config.toml
hidden_size = 128
num_key_value_heads = 2
positions = "rope"
tie_word_embeddings = true
parallel_block = true
init_std_o = 0.0642
init_std_up = 0.074
weight_decay = 0.0
lr_head = 0.00553
warmup_steps = 200
schedule = "wsd"
batch_tokens = 32768
doc_mask = false
Each number is 128 + 32 x the weight over the matrix's rms, rounded and kept within 0 to 255. Layers, rows and columns count from 0. Numbers have three digits each.

# up: layer 4 MLP up, 512x128, rms 0.0738, rows 366-418, columns 0-127
# down: layer 4 MLP down (transposed), 512x128, rms 0.0741, rows 366-417, columns 0-127
up366:148127168180134115108146112153119123162113107152131115089124142119167107165132081111122124050194053115062164130049115159060154165066113185122122182106152124157065138176160104095121094122154113123102168166098052064101140147114130108150117085089064187141153156134179091103156141104079138099095194113106082107076096113105135128150169116095164103129148129133102175174147210132137112177136
down366:057151136132095128091148139133144165176173089144148116119117121147116126102068160095112157033052133115143130115121142115131172149149036112182090141164114126131119152103106089133145118155092108137034122159198172106137059191128178072096105085083089136131155180106101175181059098106159145132142134121110213150151184102173104126126183080152092133108178131125121139123120144094134139135066
up367:097119173132123136140155116098090178131103121153143153104115108161176175127155125150074105148146125101132118094126057107136107128187142114137139068141085160142117074175110196189103111163100210091117105096151113135122146112093161163133179124129145158132137143124107089147099133130122145120160176064129134151136120091077041167127158074129155129147134108077107153146072208131175094123108
down367:170191080134113096062132114165086060104170118167099141130156112128137130138164101106161127113118120116118148169070164142131095087085140144089165176150168097145083117105096120138111149161092081142181112149118128142160117083108151099182114139077111120146099129134132193159175134127090103150159112203143116110128135098104137109141116136166108110087138115111155174154139129160098106064188
up368:080159098087134156121141146087162125124154083100130155123173172100147170114084120061185104124169172130123065137136104132195164029137112058079122109111066120187099124159102134176133138153121131173078156176115118148125064142162112136193118151043102099094108141088114119131158055129123188151114091072166089121183101066134130126113129112103139153129102123124131151052127183139112156110110
down368:129117135135149136071108132121098128147094171098102199076169085115128095130181129132097158135133102128143140098139138035148124154157059065123104095142181132088147146097128204127156128121160171098126131070111103099100156126054142111131067086140106119150135080159112082126145137142160102125172167147079133114153106143123149174162114119091069133151188071127110126112165144070180135135138
up369:169150173129057114165168126129142140039116144143086188129096093107145123145105117127163157111112129180119127154104093179145135148088104203092138131148167142168189128147150080135053191096073110126145157153122152091183138152127133143147138129111146145115114113107171156096122139150149114108134121124156117149107148149082107147096159168118139131112111111185063153128093144148093097107168
down369:173159131098140116139106113141093125149077176171088092082221125138133197136111156157109156107115149106149110211116132139118104115136059085079119142114193136094138124150122156157103173083148147170124114149149157130166083142139064141139108079164134105116060143101104160138174123135093122109094131136149136171173157140117135140108158072140123177123163093097078156117139133103158110153130
up370:131205118080155072120108134135136173128122143113109115159131159132118106111115091107132134116120072088136132126093090103161123119150155177082130141170142142124156093114148145123137112158178106095139189165153151077123112179123119128145118040113134177156109140151104154153148139186153173213152187155078110108096096098128080093102182091080106120137071140111128172140185111099161097116166
down370:131166135102130174183127117104162126142096116155166144116118102113114112098144144123138137184122139129094159123125085145157118135130111127087122115163134178133169128078131120106137131139081144122181104158118124233178176046125137153122131145146163107094138143130089101158140123169151099060134128156174158137158058157157125113076099126121169133136143156155130109156138172142070090129160
up371:180140184144172075131099069136134172137084187165076170145173129114077110125077065131122133132110112093153148109123120119106135178145103098143118068168110114115221119113171171136113085116190149084108102151142162138121108075192147174142112098143091147093111113127161121170135119085186115185119132159126057156115120106129190172134152133135103128113118117154169124139140151172096112133174
down371:103112099096169089124182137149131134121088133157136169125118111131120168122131103149120180100144075080122115153141133131105110094196124112095173097085191097151178114191166136133166176108124115164180131102169120108113118190188099119152096127124114139124051128127090120108115123167116129131172162140131181185143112107099136124172151098133122153101108171187116084117174160152137111227120
up372:134174046144156155095133070145132155154113153156143126097146128172151076129161160105133153131109162093188123103092136108108175116085060115125127146149146113075148135141107099086191112166147152168142157128102150136119185140118099093042165153108141165136155139122127136102135170133108120168153119129144098126099130165133120105159099128120147071225077147125124083173100075150144079122105
down372:133111085133129176169100115105133141102109098141146152144082153119077136118153114153186131162149126134126120111090149146171116111117152115145084103143150121127137128161149180142039056109148141142107155182156180152150123139130142188114155149093148086116070133041152093174078158147111123116097165164122084095091077134107140180172147093149150198177103188089142174135134102106124062154184
up373:168089142169122116109166114132143112108210172198211134138157147140113138112068089089116092049157105109118164149163173119119186163109062122051104136117190192187133108124115107152150063127155126110152123065098182104104136122111078062038135122198112169112156210101089186086102120140091106141090101112113111064165118197134127176178122174108107118084144150154109167194181100121111116154130
down373:133112104161111170114086100105127105120092086076096153051134142114134091103177134143143148138123144117094178125117116114111110119155119100097069112160096147100100140166163155149119120094106095123091130139139086144134160157106161162144071118088121126173151152157128113148101168115117172084176131128108177196074185093229167167081134106102137126207151125069138091111166174134150186153082
up374:112174124125160150152138138130080172168150081073149129133123138168104180192055168127095120100119163115105180125121117145057194127109089112166158089126164106108167172143117137124084074165091138129126110181114132092144134116149121117088153138146133048120076112141105136126112170202111126180092162126130178172119153085116185130155158126088124193115155096117108102123152118123157134099149
down374:154155178167100127140151094158140108149156157119121086094168095120114076116110131110164110155166073174138099120153172123163112132148163150110138152122109144150097079129119178093128139107139157137142167126118134140109060138072094163133157155094160127115188090126083097122105069119159102148119100160168114106085080143133098091142092096154147111160117113119103203114117129114137126125142
up375:118119163130110071131139131167146111123146143127150110101130131137139156127115121070167113128150142068107155140102122139136116130117158156126125110095120068133149194168126077140084131132100159126111083086123108083163171116070138099202134151105113177176099118104108078109137144121148148133157152196127081123116162155138139112133169136172117110255166095081135136145101087125181142163131
down375:130095093093135119101110069042179114135181119139186090123146119121125122182189140132150152077114152125177093180117108149131136099177167147199123168116153159116104178151156186079116123180110106136142128117125168099174170182114076118149112151071134095165098158121075095141166092168104134078138087125148142151107089174137151136088093098152159186060164087088135163113150213071102186136107
up376:123180151134097129152141138144213165093128101133141092142117124139097146105177081129149122123092139156085112150187180137156080167152144082120140065215084118094083185109082109140169138102192107125178111121097232113052197098170148072096078154148137136102128172119138132085163092102189158110087062146109107122090092108144137080144126129131121137141177100121128150097116196118142092138141
down376:117149098141138160189104086108121154220162088184144109115198119165133101094114116135193160179122072142143147105171142118059165123078193128098136121128121098155115104140118163105117163109120176098233096147160160140124075116148111126171207153139112121130151084173094097071170151163131084092185115117087118141124117142109103146057120156172185136082160125126150111174190132092073138072119
up377:155165160057092123169111154171120150107084141136166135109109165092142176115161073123149130149132120141112088098032122156133107178103091162106097108160176123151100135047146098094170118127151158171077107130112137085096175145179083164136131139126135164191148141104145083072125129151128166140048086135148114097150082162112174118156077101112129132169155079160115163110132126123169127183172
down377:126131095140119122139118122147144111138076139103145148150169094150102069158090104074109114145094099096105137111152116076141134136133093110136132115057108140145172176155128091132144118112118117122141112102100160136084107130111182045115123151208165124092106077119111100160112115085162004144143159050119089135110143092114164110099131178104156149089123110103141172127092131131127156079070
up378:138125095119135141085073155113133145159144126141122127140136158099186178118089084102154104094167102122112109175121134113136127152115151138139128089095129137076119143178174210166071138142097148095124189136118151093119173111152126103203127203121165081177174145191130106183164031093116074126147172124106086109149104134187129094107154100118135168156136142095099124109111101128136089134135
down378:095156166096134119138121125072168204110117148216098169100064106136119125074156114093093169124123125114148143107154110123138083203142127141119117171128121134141148162081109119085158178104141124147134202080080183156147116120107112107093099148136109163080092146137092092108094178179092147189120143074156127110140173155078069144121137166120071100085089139180148144127126105153129071160172
up379:087187079130155123140170155126138113141136126134073038139135112112098092098130132191119081119083148116126103164151139170108102108125113147155121091129153122117121103148134136131085156098152131096168089075129198128147182132139128103072116155114141093105123085104135099100138087146162133094134135155110117144115061105167152177128162130093132114163124136152118205116123152114124059145083
down379:119128117108157126099166159176098117134145135109174153129143140184164103122166160123109120134125134160106168103134127114116143165127088102120097109119171071142087195151146120189097072157158126153150141120162088127114104111056122109099082127142174134119123049157109112137137173105191095101091136116118129140150145098141186082134144104086142125122123071131151149141160070159137162043161
up380:092104095172171071119128125122137154128179140080154185188188115125106137084116215089075146159155107124143129128157104087079120156146112094123121107116068178107135064103090148122120133120102099162154115107146115145140173157225147138134156090124137085116144114188100113144151135134121213109151107116169136119175097150137085130109136185137129115168115118130101138138146091129092153121112
down380:099185151092152174144117090083047139122123090128161107127061160145163108117176155129190105060164122079097124106128196157178103078104171151096159131127154060118166169111150112116040203168108151154059097150113160127066116105145135116148079168083132176152130085096141203105141174139136117157105077142170088178118169182089155134154118079138112093108192170141091117154047129079123113116132
up381:128144113128175122118103131122147103148106169100125134103148120149090111112098101151132121164145117108076140155136100126104084139158152167174126076145119095052148073184156081087117133102176095100117137147131146108164133102138154146074151120204118119185119106117104109122084162087224139111137127139091095081139164146162078096151129129116148098068069133140146115123100145133148147099117
down381:121155137135158133126146118113144152107113115112064178183141105158108110150095146148177137126171125159156125074137135116099133144139073131103089094125177094140068111091107156086178120080096121137178121205134084179092143106149120138116107076099141147098099132133157123095159138158112123092102174134121141135154112135155118118134104123113120086135135095115069120095136115129126159134169
up382:099079149141120201088115180076106149114165112127093118092166121089138134105144151139200060057121153162158153161148123113133149215131113153111126138081100184108130079094133181140105107123143179165152202112074059130146067124194092136105157100153130135118174096194082132116114120036180133169118133102127120139122135130099125151136123109123135159155184093138123155043108129128159097125166
down382:158166105140154150124166093112151163172153137130073188110117140094122131093133106103158152110087218116132159130141124114110125081123122113170073143061164159146125090089177061116146133129112120063116147167121144122151130147146112105145157152118110164112110096078132079132110099135116153101142093097129161130088122128106139134082143121077048140132172068192186021141164103100126136120106
up383:073112073099090115102185163111114135099153122085092053103081093122138147105131135067122147189132171114148075114137097137131064074122173158184114160083128090111114119146162132118172143208174087164143101117184161077104089120105132152177077196089165084159139139143099096169177102144072180162111125145162094090123085113097082041091146088138164150137110085151093142084103124116111145141110
down383:136159102120063087127088117051164056148149187087126179157142065073088078091213111159140156156178156161131150118075118142168144114094130188122102096171085091113099157120141149094128122053147170083169143141108111142180184182127091137119178174191160212118133131132150127174133083143158131148136161178154163068129130150075151156139144172099059114102125098182100140095165170125139164050132
up384:135192118147117114115158097080100133105107116173130133135074152093091115127161150091129118153097161139141133148130149139130129151090084126152182140126103150143109178122083081149146150073125122142177141109109165142143180133160174118070183111142144143109109128157137134134173107144107110155135114206115113152111092154111200112130099148094101111132118110126086145127213102121166086084077
down384:133137093158105114161051107147160144125133130131134133161081070073074156164061206135109097103133168136119107068114129106135116110133108121170135065150134122143137098172144105176081141155134111122072060081087139133163050130169152094134078103125116124139089122092105150162064123078091133115134113128110102132103139111099160102185146111140098167128051107167128133156120156139145150109139
up385:105161193115170187133179168101115144140092164148065166141137120104169084138151116128148056193195159179151176064140162085109105086054146169140197144204061164123155160111057123153174147113168080174147108113169181105126096060158140144177121086088137130183092158148092110148122085124154100174119141179109161157145078136201142137162063145121110199108151113133209100124139152110178128200083
down385:179113155150168159136196122146137170138103139108114107162129105134149123095140163090094090164192117123137104060090135168144068099082176091112134111130129147106139148165098088209112092147188181076122058112098089126092124053080134108186088097159158150136127185198090124049095139069181069156158115162103097131178143193145157176130078147075102097038160026113165134164112137124162150160083
up386:103085101186043201134155177178141134143145142154118096085162100188146118085153098045158057124058127142153156118173153108069136127100078178120117161137169146096126169160117140090179199168095110177088127196082146144106105113127149153179108151097142127087108137163083183174114142136141112163130129165224100171183139140074139138093164091115057147080093188139088143120155155118106138156090
down386:104086089115127136044119120117167112151129147141071127118134160111141141160121158123147114130203126114113132097148103155100066091169055149143106146105118111132089096162100092122134116060067130153144140149054156154133187083162132107075116127168151162100128137154138114077199058107121160169156144172133079104145055118147117112134143202083097158087133144132144076044128106148101142156115
up387:094070140123144109153162113187125077097091161112143163106123123178123138168065146112108096177120131094122094118138119160122104160149149150143108108131092173107114125125169159114166186108117126156151142104126122109116103141146082150179162126133182087154132087115176136082064127151113076134133144139129151173087070118133115099152135074168153152113113174174085081056106147148137166097127
down387:143129102106072138111121140094156114132135146123118123145082126084109095138094126111145149110130086181157165116082163155117140107113115117110109154201102139157131152130108169186091155127086065163124120080114092119100096124140134116146131145104106093189149134125111141102212120138125177108102151166115110065128097107093120051139177100103116154131186137190130078105157080094113121139104
up388:083141160171139170117161165081094152127173111122154151116120093118067150116149122160111125140131133142154170112156141126152107155093148115129139181121219142103166102182155075106106117153099108098139114056132168132169097191145106102143093126169137119113136101111087192140113156085071104117145144113145153183094105101131159162120107121159122152157094096140159127124140136193108144123132
down388:173117105127154129133152119178132138155130146091095114113172131122155184098114148145115103128063167140109130131145080135143156088164153123102141129096084166134096155102109148058143155105124140128148108154137122133097107100133153118129116101100074155151092138104129133120132095166205094105124123142120130137097118112196159109130093114152131123169144190147123142155150099116154165089145
up389:085170118170133152117134099120085104144164172109185165117136186143129180136081146098090170211133113151131185057126172160183109133136177091061186122189105125123115115114117133090113132133087136146163127125167115202161124119086142096126147085070094106091131162123084128112130110164111136145030142123101107132167141125187179114162111112163175087109096112077148120154072202107185139119099
down389:153119128080133138137124115116076135128125083052117125096132143153107085157069135117174110130070171125105130157113097115039139131130175156123100137117168205194132102059183139143148136156154128126090170129065140087159138183109127159103116172145117135087100114140173157125118103134093109087169129096154124078130156153133176134139168103141125146182120159140160031108094133140054122140185
up390:157158194170155119122090090123163071093143116100082105091136140109142075129069129129186096149200135100128145147164171114086103150052045146088128138182106157068166112154129104105131103162151168112150097170067123181150196122183126195075070127075113167139140095135117127090116121147083105096127120120125166090162114129157170172108124123157127116122153129142142111195126105117120180125163
down390:115111138114135084102063140143075131142134096120110156145095134163109139169202127152194120070174116157151104131165159159105080173150105134123145151073119133118195094117085212139163095141200187111157136139153175169147120116211102108080155157131189144117137133152125067117116139146104134093127156157091082077160057149124109137110187131066094098111113126199166093110151084130137134165137
up391:173090126127132109109090112129167145142120113134095056125120165132131155095165122143111168132126163054152157111113095133154158167151079129163139079122134063116120125206138107100126132134129104148140114169114113086098147145125082126110142072108095134121131076093149151104175184120125155092156088143078091103104061135093085132116113141110164144156104130144187116144151151097146143114146
down391:056152108122136104137077131117070139144070161134152133156135154162181070107091114114147094132133166115132125118060132171092104097117104100096173166113142149152138177099143074199139144065092089096112155202126114154103185127127137136146174072107113138116134168137147084166127174176108114116116144147092194137100138101101135158139152160099125143090160134095137108145133061177094121129150
up392:197148133081106141122101116121118082191180101181152097147154136159132118163134102183171100125139202111086167136122179154120141119115067150133124158136121107118125097099067163164147112107174084151118123129105128118034099125175116141133139121130130138115169156112114161133169142167092081059108140165164119113118092110135108112102147143135081138129080131133122157122094135109123082105168
down392:121121114125106102123114149158117114138080141110113157127117089098082114076170157083136116122138183072135123146186159177140093171148135155179163118132148113111116121206135121101105141074152134128105082094174099090144081137130139097170119162123162129137110107159121151061124133150148114113149092109147127091088104154142109160188149165175133096119064149063136126191104165171071137102100
up393:139200144158118167129104116097140129127175162141161158094126157158131082167159128121120073112135118092138125133074124131124125192153111125068097120164111114164151119143113132090096066159151112099108135148164172127136138165182136153126152066165137130146135131120084141087163151051157126062167180141156107171108107135071097082131164082115124135126152126102075149138099133140144153165136
down393:134135084133112126165062114118150147169122117132134059116123075116126120156158100127173121126154110170119101188178123155078169096156153088150142091109162110152123148169163119092135082111102086144122108120171107081136080104130114063157128097088137123191150117078115086132155074125146142116115125147102215140182148108148124196086183094146106159101165176155132119133160106039095112129118
up394:142145177157154087151139165212168114113111136132086103117131138104152116122090065093112192097129125132127101132185080148065079080076108157147174118174139078076150169118081164144110152100097044221100186153107090119083151062152131142125159189121163105154167080109107136114159056191110113109072160160110102110135099120122119177169116097104124136157131160175147140134110131063073102079111
down394:069093120170091097130088194111153193157137128151205132134115112078049164103104104155093087130100111169130098074061143079086050155120142083159135105114116146028157145115168115124128156109091152167072181132117139104074102069203170133203138104062120159184140154171131114055104091176172138039099091107155091165183198166167077106111141112107163138132144134062112139143129092098125143106084
up395:130102107110149111140116127151109131082170098107109077114122057155156103070098137113048143149214151111106158120162120110107067148094150135144162140152162148124131121111148089147184112129130091099171138071102106160186143102083134120141154159137159138165102118144125093141128104152126067168161171153174174103093106088150114100138125158141122106122081111146160119144106140144144131113079
down395:165152166149164128117114096113155121081119156113081074102177126088097051095109114152158112142132097107151130117134174102116183145060121071094165130153116091212128160126093121082113117117105103110068156114093167051145162101112084193132134145148150212137141165099138207162096129127134115130150119142082118110112172127098114107127135150126084125146103113142171080161084088135100095142131
up396:130126166137137105139172109090099140124131139083116117143130150150130116069096126144090155148045136144124126125135077125083133154100104161170117118136128138109171123089116173147141125156105089122184135112135141195098122118053134139146140092097124060141194152101066142125148155102213097091134156127085107138150171150123101113150164128192145154108108099119163141110088160089106152078098
down396:158145105140080071112070081079107108092147098106125085195120107108095169126143148094143097117113101108120116085115106083071070131135153135119140116102149141102116102148121134154153156084119072145112118101051161190147072144144087165165156085139121107096126129133113068083084123150077079106139102090147109141073089135119118163107176076128138141119126078126080174133090102153060082073099
up397:083137171100120121159093110171103124136125106202112145154138163144213166207171096115146178166159084120147159137102178119186121128094127101114087122217117170126119168107085118123127122092170096144149125210047154077098161119099116118137143118091180138119185153159137079107163123153118181093128147164175152100109095156174094064226097102132174136111130177089097106184178155055158129142140
down397:103110147078161138126119169073173171113146113123111198114080123103143111127158071175159147145110125084139209099149111172103078111111108074131142087109094087164085102140165090168127207123143146186137123142174090071112134096186105153115113136137142117120034125128134066100132109191123092094085152159101117140140099080112130144126102151147065161139204084110123117140076143047059145108169
up398:085084137105122155085154119136163115142119145090160142121140168137135198129104124116141120137134108080130070125121157148079103114130138116126220128078162165162109178206170132161142161132150105157161142136173167181134170076138155147151099134086124093141125096140153205171193130156157118145187117170099141205141154147155157096091130193151189075141139169110156115089114127204122086114163
down398:120152132140114180128075122100150124147154141131122081140073111134111105138095108180130152172143112149130147189120074055054135143141120170114115131118124113143175120119117099178105124151065089103126155187162113121131118127099165181120140108164127130120063167102112141114074163085109119131127136142149133075109176132111123155085100152143089105169117112145096144166105154191178142105143
up399:125110111127114144038140150045112113131126160180098190084136114101148125116163067106137164130192119125116162113146128111159100157116123173142063092156127132141107151145151171154144102148175154095125072147188123120165167076137171094137096140155147141135140172049110152116103125146115148182114105178101167083078144148153165134090145195068133113138188134143083094142203118154059130135123
down399:136079165199129151151057117103115210125104095128084115139151112120119146124186128139141104139108151158183130134129122197093159134133165129147131184113149154153180146157123123097087157155131108104092195130138138125112146174102147087170129100094085109115168093146116097205099118118151147135091162109146240118156112110112136143124114138166180129125103168108129118115129150104156061108128
up400:072107209086123096117156070130113077194075134156139150113130123167167115119111057152104149176097133120139150142108108147073100099106135153119112094157144161139133187154103180144132118035108129144158073117143135170119179136124062128087170173135126131117058083138088148109157145147106180130109204152116113159143143131136176137127186136141224110141083053105216119120065127132179131175131
down400:110137142197160111100102135136077110101179093098142207176114133110142143088095131043109049126120185120118115151127148161148152066099178139110184127107169171196128131112100139144107079144088166151146097147109116149209144121039092080176171143105198165196153132072155129191136120118056113184129092146169127100145117068091109189093112114146124123129122118125116132095167135115161140134124
up401:147157090146109106135109111100121169119164169073132152136048109126130152145109116085120109133111146135146066117097078133142048191128148122080108095148124152127156222142117170162149123152163105150088097099164113135145126146173132128140151099024133142164183180116155125033148145159125121149133075123121111082120218121172196088161159055126146164170099084104147142205063097096116117123118
down401:100097161082085128124219110111145160127114135170130093171155104057151148114146151135087088152131084110144150076188144139159158108112136153151175138108156128168071039165164126138110152101105132126119145063132187139106167124124123186166125072156175128103135161198173085150111090136114120108052154106078141085126140153116120155133101117148075127081150117151051148058109155135096114076156
up402:112107106157181110116151167086137118142161162168153120105145122167114128169160117144130130139144112132154131174085115109167092190127101135070038116145155094100073096150122121085106148159097125093101166146189048079148125119118106119193087163130115088146081149171123110117135153134087168105107107135144121119163128147108143150099140089104099112134102114102101162125088192118118159161161
down402:115083196142123159095138134124151084115156112144077142123159086155092121148117152114126131109159164116129154149165147114097095129170167125173163153145167130167104098094127099129044138134080094141156160113126131174159123157117182136198100145097084149084164137104081151136096125153116125121127135116171127188110164136094123151105136129161090136139120109109131125054119121086228152136087
up403:182186154107113097130155170123152170121143106173199154129138077140110104113150160082132137086123140122164103128135137189132107133135149126108081133138117088121133183164083092167115126075179119106075109104154158122126135169095202092122105116095154142118122121139133118110153129125116133121110119153162154107176090117221182168117104104134155137121130159116121168134042129125127104171071
down403:128121145144117110131123137107165115135176123095167109076188122145093114138176158120166139140122151112131147107117129095118100159077093080142200174080064152089092105177144128175140084100115150083138082118133095104172124125139095128106137132123087134169096134136132072095131132142146156129170101074111068124158155143091074112117118131087144107097167148135155134098153141093111181145161
up404:084152109156147116137154101138108147138221132081112150149199095090119158152122147172094100134080056131113103133137158104078107119122129115122131153094163096115069122163153099158193089163157087079154097070151088154105127155102113122084184113115182085150126100153144069153149149092147140110091086094129122115146079128179108135101095062143175116184089111128092126130187142091113115086166
down404:171075164124119131070152156133141159097175138131183089134113110186128128108188112140158095086114107121086068134137081136107176113129153113127072124074082141123197089129095113079047154105157145129076081100120078089069137088147178134164098122100111130101089143157102123117123092161103129100106042079121112060128160139057110096085153179161147108115126148140129122139127163094106150120100
up405:063104090141165020203215105124156113109131140083134134150151188067096095145166057104142166190126160103129149128186153099158161105139127128108133183197131080164160099157102093148125173139129103153141098131048131087105150174149137132134127145129155111142134120082127125065137104032149182152126181113107097083157111120149118169149148066159147189139131145127097114148108118135162126179129
down405:093163076093097144091113116198110135157120135134172141187104105156113164113089123113127126130162139148189143190150175153112106145178122097073144150165119103130086127152139112092114152163075102153080077167140110100085103134139103050073089116129142097150124115166127102133137114139170090115133177062161144113190091142116142076117100123128177122151145140096165187162139046110157155112088
up406:117161141178092132177155133106117073108085104166137061085139051168146159096149072193126145134111112163155162134153114051070141127124130213144114142148090095105128096172166070147171107189128129136101154193140122160182117106111176125141091108145146053146143128110098084164080121110170157161112144149127132096091109156107112160147070128142115093094166129167132218090131198050072183160154
down406:144143142161128187131134104147085111182090130115084143124118111178168096116127112132101102125112153092107125150185138103174171098151100111071063196144109128131065133147090066089147142128043158132125077119099166108091054110134088143156091151086127051137162063138091195123124114094123149131099078170150078080088131127164120163098090178163082117123110069142082081144082113164142143106120
up407:176152188141137151155156123146122121147073159127169133149070162132164141166144147134113059115065094177191091142116098085149129082111085197144144115067131134114123152175137127129154126092117161073144126145119166086161099111195128125134112093098080167132144125082127090126104134092076120094145070136128110123152122120129170138164098121129125094136136101108126165105104183080091127116173
down407:096082127107122097155040122102074070129074147160127050155149127120083151091089119137128127082112215130149113117119168114120063099175157080134100109134109169142139095114145128133139161150157110086153109090161111120152109095135108106143182154149095175144143171140116141144067094107155068136159120117187160137109099107157156099082128142117136130168125122147145134173125065131117109101166
up408:107220141120133161148091182152170119166077105116157104074130141109124132128129118135197097114088170083142183100146121120118096102029190179089194121134073088114151105178132131096071144047132062138145145060127080097059093106132134166102070089114125049104078141093142131101101150078118094133159154140111153122135154114120130097109096151160142083089154176112113077146132107149130160108129
down408:100164113166104091154141196176067083166134161104160072092113095161098101152148103096186224086185076131083129145059139130110047152082029113149061104143127111144152121138139165192149137115111097057131105124219127157122154133178180099179073082150105132147127111133199095132085170141121132103085197149094150153179158109110093167110180182127194113074173146181086217108120136170120155176131
up409:157141182189175117128136126095085147124166152163114113084093115113074118124141100147163132123116082161177090155134138164147048103080114111169154108149143144127142127165105099145144136156092126121133111172081097118109155110160087121124128123149112146116178095130090169157157164110095205123165121107126169118119147172117107156143115158139107090150135089122134079152112170185157148169138
down409:108066142117105082134121109154167128110093092161100107147119139112059081203156141121138164127134163111163116156123164148157140111163131097104081130155095148094125110165096159106117100087164113106127114198150103100091185192134139079142152150135148085136099165119179134179132129187118170110147190154168124077125104115159143159077154127118156120102091166156112116178187101153112142103140
up410:088176178085133123138138159100149141155155101087157120108138154142137146186111172115110112217147100111129134141110140138161114116138152064122197122159090115129079106155165138148074102150128140109062121127110123139157129112124135153149120148067138112128094121090106132111120076132075095163126135133133115143139098098155096168099118132101161122187102136126100134088107134116103110069151
down410:100090175168103153082151147094125121134175158103133093124177155127143156090150148152096170067124186120123117137125068098094113129158060126171140122101157107164118093126107116068177160174134136128139118189094116124130093133128106138096069112167128187074143088132153174119149161115191172134130110106096111053066140130103166100133121147156131098142100080129135144082196120068112101129074
up411:098186151117146156147101085130151119143077202129152113146146097183187180149090132091101104158145152118168148151100152206098122117059145187137078131137091088137105090127116103135117110087087107115130160079043178110066105132129146173147090113108097099119111135163132139129114134113150114120098164143169099149165104153123119111126153104080151087110135100151144162114102096120115162138097
down411:112107185136144141116115066136135175107113163097111091171132120125149089172124128108075121142085118114184137123172089158111145143070154139145084166146100134080188131149151153059070114100152142145151144115131152103124143101076112103118182113159083082106154127113081062157179090130134146158089109163126125141159063171084175112140115173160089152123110144152206076132084098052131161102141
up412:096138109180110092103147154108103158134068124080142159157133121142119154131163144072148161196197154109092170133161146170132082161123089141090159118153222149111092161144107166128109127127108133159119133173192109113117104122162133150102178097069156117104112146127131122139120120150122091130126159122114148147075129163063112111123144077133072162165166094136087122129115148151141103119148
down412:176177163099117128100142136178152126082090102108082053172147149059127130181109138235184160108057129129163131110098071129115126139182134127091149102142113110121114146148137071116118194165093063126145181142126149165089123134095170120153068100146114087098127105122122182097106125081128147183181178167164086160125083109172094173112091134148151083114088178118198113118139113179165120161085
up413:134112145104078183140098191118134115125120103085111154137090133142126137097085082093108150175110135109107149181140162097140093087127101146148087147153081146143172141109164081082148134077086162157124127184055141143127160117137137124124134075131148103095122118154149150198111136107185090132134162135156136126121129131136091118150117110170121084118112112122143064099110163107184120148115
down413:161107136108115145098128177153169165100144108123163131115115134179092128167093151164140186163136114093171099086105108135137104116201124138115094136140127115159141123173103096145137131140116111099121111160129167130080085146135218110140086147138099133147175159125147133116176144181066183100173178095119127130164116121130096130090129144169124156154144134108123105154107133101107114114132
up414:151074129130078085151115106138191135109149192123150130151145174103206174172075135106117071165148143138169147157099128084080202125202115150132136187180163110173115111149178118154125092174146126105129135136151148128108066140150129117144076132138111169199173121183126123137095094100178162155100153162159182077129126124139082144086119108118163138084124167166089121128126131164109142081145
down414:141087124105122114107092161162077064137154151137181154159114163092129098135149150107118136131126133095129141082151169130123164079150233109113170080085175150133162141151120142081183122195110137077086141145096096113129159143110146134136126244133146103131103093129174104126076066100180116104104126174168122161152063051109199102139098141102150119112120134140124167080146151128219137156147
up415:116119102129159157122133162114094117133120107115198120106146152163083133080114089124147139083134173132171138094066123093107132255121132154146142147135160144099130111122151081085142156172127093132190143087178145153148088143198105127149162119141127152090097131088084149113131115163136098149171082105100105112095137153120139147100131113109149138122118187124135104108118143129085173118172
down415:130155131103133116127143118147110149119123153117077109161104066106172087151116134135158137143115135112112133178137140151130132079166129116100131078169130149114139130084086162151134159132157098094166136076107139107143105083109095135133095112125093132154113102184139069119150138097091114107122164088115126142160140115134138155154141152107111117131141118157115125147112102151173111156066
up416:137107166156088093121154117129087163161093143129144178121112140123083116156112097055116152057178121117069091126169163168157128080162116094115121104156104197104180112174110197175151111129138153106114219139162129117160136117130171041126099116114132075176146085159114119128141143127180155133141112091138114124110143069098070109107204102126097124187080133154138098173141144087087103168113
down416:116098133101108119170085181141184122177115090126098111093099138099126155076173147123162099141078107114202169179122132106122109154085162062119134126138140113126125144124072111102089170132080125137154183120130200123120113100144112148138106126088138102116104070084098157110104073144143156112049145158132064091129115143182150165125105100117110165134176149096148147111171108105109108120131
up417:192091182124128180105151084101205156113125129118086116123120150143073160140125117114173094150131121058159113120122145202082121147178153141145115135190178149180092162142184122083130156143144105116085100132133158115107165062067136089171155065159161119108164140135121111151132039082082157102175120116095085073134149139131091191119166144101104100167061131155138103107117140116123177161117
down417:104080080173130147148043105130113140130108108141123105159083100131136147109180121107087154146190157136080120144090057111172126108070130085136132124134145099080154101120137159122066150141117152172081083169123118168152105076163132172102151131133065110166134100061116159105231110149128137078136115098163141156169149148164119100169112138054148152119159129110163074175090164186111125120197
up418:172102159133126075148177065172114109138132075089165096133141149149104139099171133088102139103125139079056086127137135112094113112175154111145154085151094118108138119127189244105141079116138193115112089094156128157143102098120125090152146155140101166112137084112129146086037180070159154169180099187163065111132089155128123111135132152053151117122129120167124110086133190092211132179050